python train.py --n_layer=14 --d_model=192 --n_head=6 --n_kv_head=6 --head_dim=32 --d_mlp=768 --vocab_size=2048 --activation="gelu" --norm="layernorm" --norm_place="pre" --norm_eps=1e-05 --positions="rope" --rope_base=500000.0 --rope_fraction=0.25 --qk_norm=false --attn_scale=0.177 --bias="all" --tie_embeddings=true --parallel_block=true --init="normal" --init_std_qkv=0.0347 --init_std_o=0.00655 --init_std_up=0.0347 --init_std_down=0.00328 --init_out_by_depth=true --optimizer="soap_variant" --lr=0.00381 --lr_mult_up=0.977 --beta1=0.95 --beta2=0.95 --lr_head=0.00534 --grad_clip=1.0 --warmup_steps=200 --schedule="wsd" --decay_fraction=0.605 --decay_shape="linear" --final_lr_fraction=0.1 --batch_tokens=[16384, 32768, 65536, 131072] --seq_len=128 --doc_mask=true --train_tokens=184800000 --steps=3074 --dataset="wikipedia_en"
Each number is 500 + 40 x the weight over its row's rms, rounded and kept within 0 to 999. Layers, rows and columns count from 0. Numbers have three digits each. The size before them is the row's rms in percent of the matrix's.

# layer 7 attention value, 192x192, rms 0.102, rows 138-191, columns 0-47
092:466485507476492520507476468457488499481465481480442507580421549579515493579526521471495509525521465486537508566448598519565573518530525504545515
098:486522509497580489483499500549502459523508485487468487542473604492528467540466503528557483461496550443462493501583463473511430523470529434543432
088:558493467485499438470488498553491489529470518577539500521484583511457505508464513444526470474495445544483532514433526437444541513519522478475499
088:495465441479496615524513482471520501477465499446467472537530498570345528433488525538474524523437479465508441531452511515528489499500491505491552
095:473485571546485498440476445546473480585455471617474453501511438560550467449592518467482581569475491532523474502519530505494464538548538533477440
096:480452571483506450491515541565499520486504460548445558477592498511516521475485493470450521499537567520523534502487494467459516491408519490416413
093:527465560499441482469483430508590466558499506488497545483527494500504516484415575471464495488493446447478434578496526538499498499407515513544492
088:510480585498425473487535580495483496465558466517482523443463493521550523495495523502493490563441543442491504487448466511505499477541404476516498
100:586517434498412471497562538446512490466444511480519535539501450524450566554490497600515497518518524474544500570521530444513556512518552519517540
085:512487458538469461471461462496512507648553540531494539510566500478524465457497539539547519524460497500488484485506486530480498490516487438485537
094:545485496561485476537492523584506542404525495512519489456537496476512546410556491512508477502424543444551480477454486533443446508536533533526556
095:498456548536504455488498450496528486595463558481506477471478610494481523509504485487464544495518431596459503487527487478478541457481465555438489
096:520478461478425467494482532519505464553539480521513523530503469550445461473488472464474425475481497614448443487595432467463556512547508486409489
090:421531490468469439486520541530481478539487475582449518534488491520467509443439420490496580550487457460531458499522531506471502452520557442448494
097:518510483470482521494508539494533487519472601403429507505501529552533450496484550563510487536499500493516505531526593481501485505545447525517456
093:543520489460478571547519450479504477553476468534506474453500509455495473568427499490397494496506528521524464544527556503470515502546515491606485
094:463419518558445481530597473490508450529471476514471538476540488495522475448477534465531442503569538529483486488481516495414510496545581525514526
090:504552444441575538458523492537506499516520405559558474441527473520504468444537527528429536483553574485598535459506543497472489527485497502509515
092:431474528527532519482531493525415402571487517588514441535468590440528490517510571489493525547506486442474446543481522495555534476512552466513511
091:546493447481504502536509597407486504479470494475492549505565549470466486480467516550499429541443498457593482524509536540490502489474484448512478
091:465453545512527431560481476397403526488496531496506440532522528499492498469493518482462493555447467545478462485492486528522538471536509383516495
097:525465412493558496488444452485474512481548526508537477477542532494478433485430487445543499492539473528485493467488488487469513544487533445539554
087:516538492563524505515501548527569526445470487557445488528499448539519435531453495458476545455478499484487412496522498520474489518516507420501520
090:459516467519520467460490530473503424466448540546460510498396484442459558543434430463492484539485555478446516470479598539480453514498512529496566
104:489546456504478577399490544518551508509531496502503498485467486510556515498459491517577500550539474499471509474550448427493520425514501540473447
096:565427540507499498552567501484489521492509475508534486437510497546494492502481472478532532432548570562487513513550586432558478510566515565471561
107:550503538448473420526556481512493450531457448406589499558522482509534504417409493514536576482452517522439497493481503498498398565484531448490559
095:480528514514478519520490536510509516554535533502508491543412566531444511467482526522510517509462468504478423484456497520527441544528495506539461
100:551523531375501452519517440490465546529516452424521488509505522429472497468424478543556556513472518518470479502507466496455457542485538514527529
102:464563486463455536544510518536496560419490491533467482484541553554511573500480517492465503503632526464532501504457416511450551496570514458379548
091:473429552599490530558517559443509574500501542566497453499455510560556483552519512427503493481482550478516501525489525453477448449602475503502547
107:435470533545463492554542552530514509500453593555496538516541420431547507469472432479443502581544559449441479524535509523526557471526496530476621
089:491609510563528550488512526527441510511551485506434503404462508492481502478536549522492459528555478491552450481484418557524470618404560466443495
101:444518508460490488452504534548440482520452490499469484460543539499456524504494528574512499627471433491526518488513434584528497490446449554507498
095:530444533512498506537461433425565542544518457514505465510522516417525463435496541513471449483507480530535527582491458506471527509535448426478505
102:436499453444453483391494450518488530551497483468544541475517503500447468461480540534550530471525464510520432543513457510547532524468484530524396
099:420617459513519527466504484510517499473463518547526511542482484468527521543486492461497502440500456492565547505502505496518536484519533479519526
103:389489500490464460532453517525456463490492441557454488500484447501440540474491558451538522584456458550587528489570551493501459464493475506555478
106:474487505463473444492572513553536494421502470481481502470483509561550559557560474490550501461517491465451458497474446527496463459444569507528519
102:522491514471512544468455480524517406499576463458524545539510537451392518512504525569595487525514471460505477464428470558497452513452570444459495
110:475539461465527548493466491461537442466553508504488509482541468508442521507499464457566466482498483525553506531495513482584525548509360480501429
104:450541500543501537485488446490502403478592477523518506466498529475452538513523543506546483555491485490548500440453466499509546524470543571468478
093:514502534555531545488498517464503540582508430433470528504537514551496466496481457485559503484556498497555527559518584457559470407579525524508530
105:538541510467550450575519453511522480536524483464520494453523492406445524535472517532524504534541551520465534455532485543526461545456531537448506
109:491545480510457566499436546558489562546541568567416484548501562523488538475465524504523470500418496474636524487513513509472493540564484420530476
096:565434457505506466472516490497478508441473509410563515537543499462505453488447532567463548468492485533468480480492551494495481521421480555439497
091:500499548557572548548541487517499530538493493515453484481492447486405497507502503541452456415534540556553510521473518515490543508560491461473500
094:580482535498541463526486541522545494453463481539502507476577482486544479592574509508374525508474553522489517495536496475439531442551458530499507
086:499464528480500472497473494543451450534513458449514489469496520531532453477461360458465518461573541488518544547535538526521565513481455476505522
133:484510446463475533493524415476505501481538439473468458456491479526536505534456536511475551484494553506482575413567542543543517475502509542510446
108:484465542519465502460504601519459533533459612574481517567490458513496556539486495462468494573487487429490519509491504509512477566502515473530491
103:546501510498550553456515479448478498506540478496490493502483515481444504413515516541507454484441516505582519498549549395561475483438491526499485
099:521555492459511468523479533464503480479523527436485477500508554388462480522565494533437530451519567418416509480534470589461466499568470546519481
115:518530445466474448477510477467427504443500553508506470488541534440465533458562493447480480483516484429365548496514484560468536548513579515440482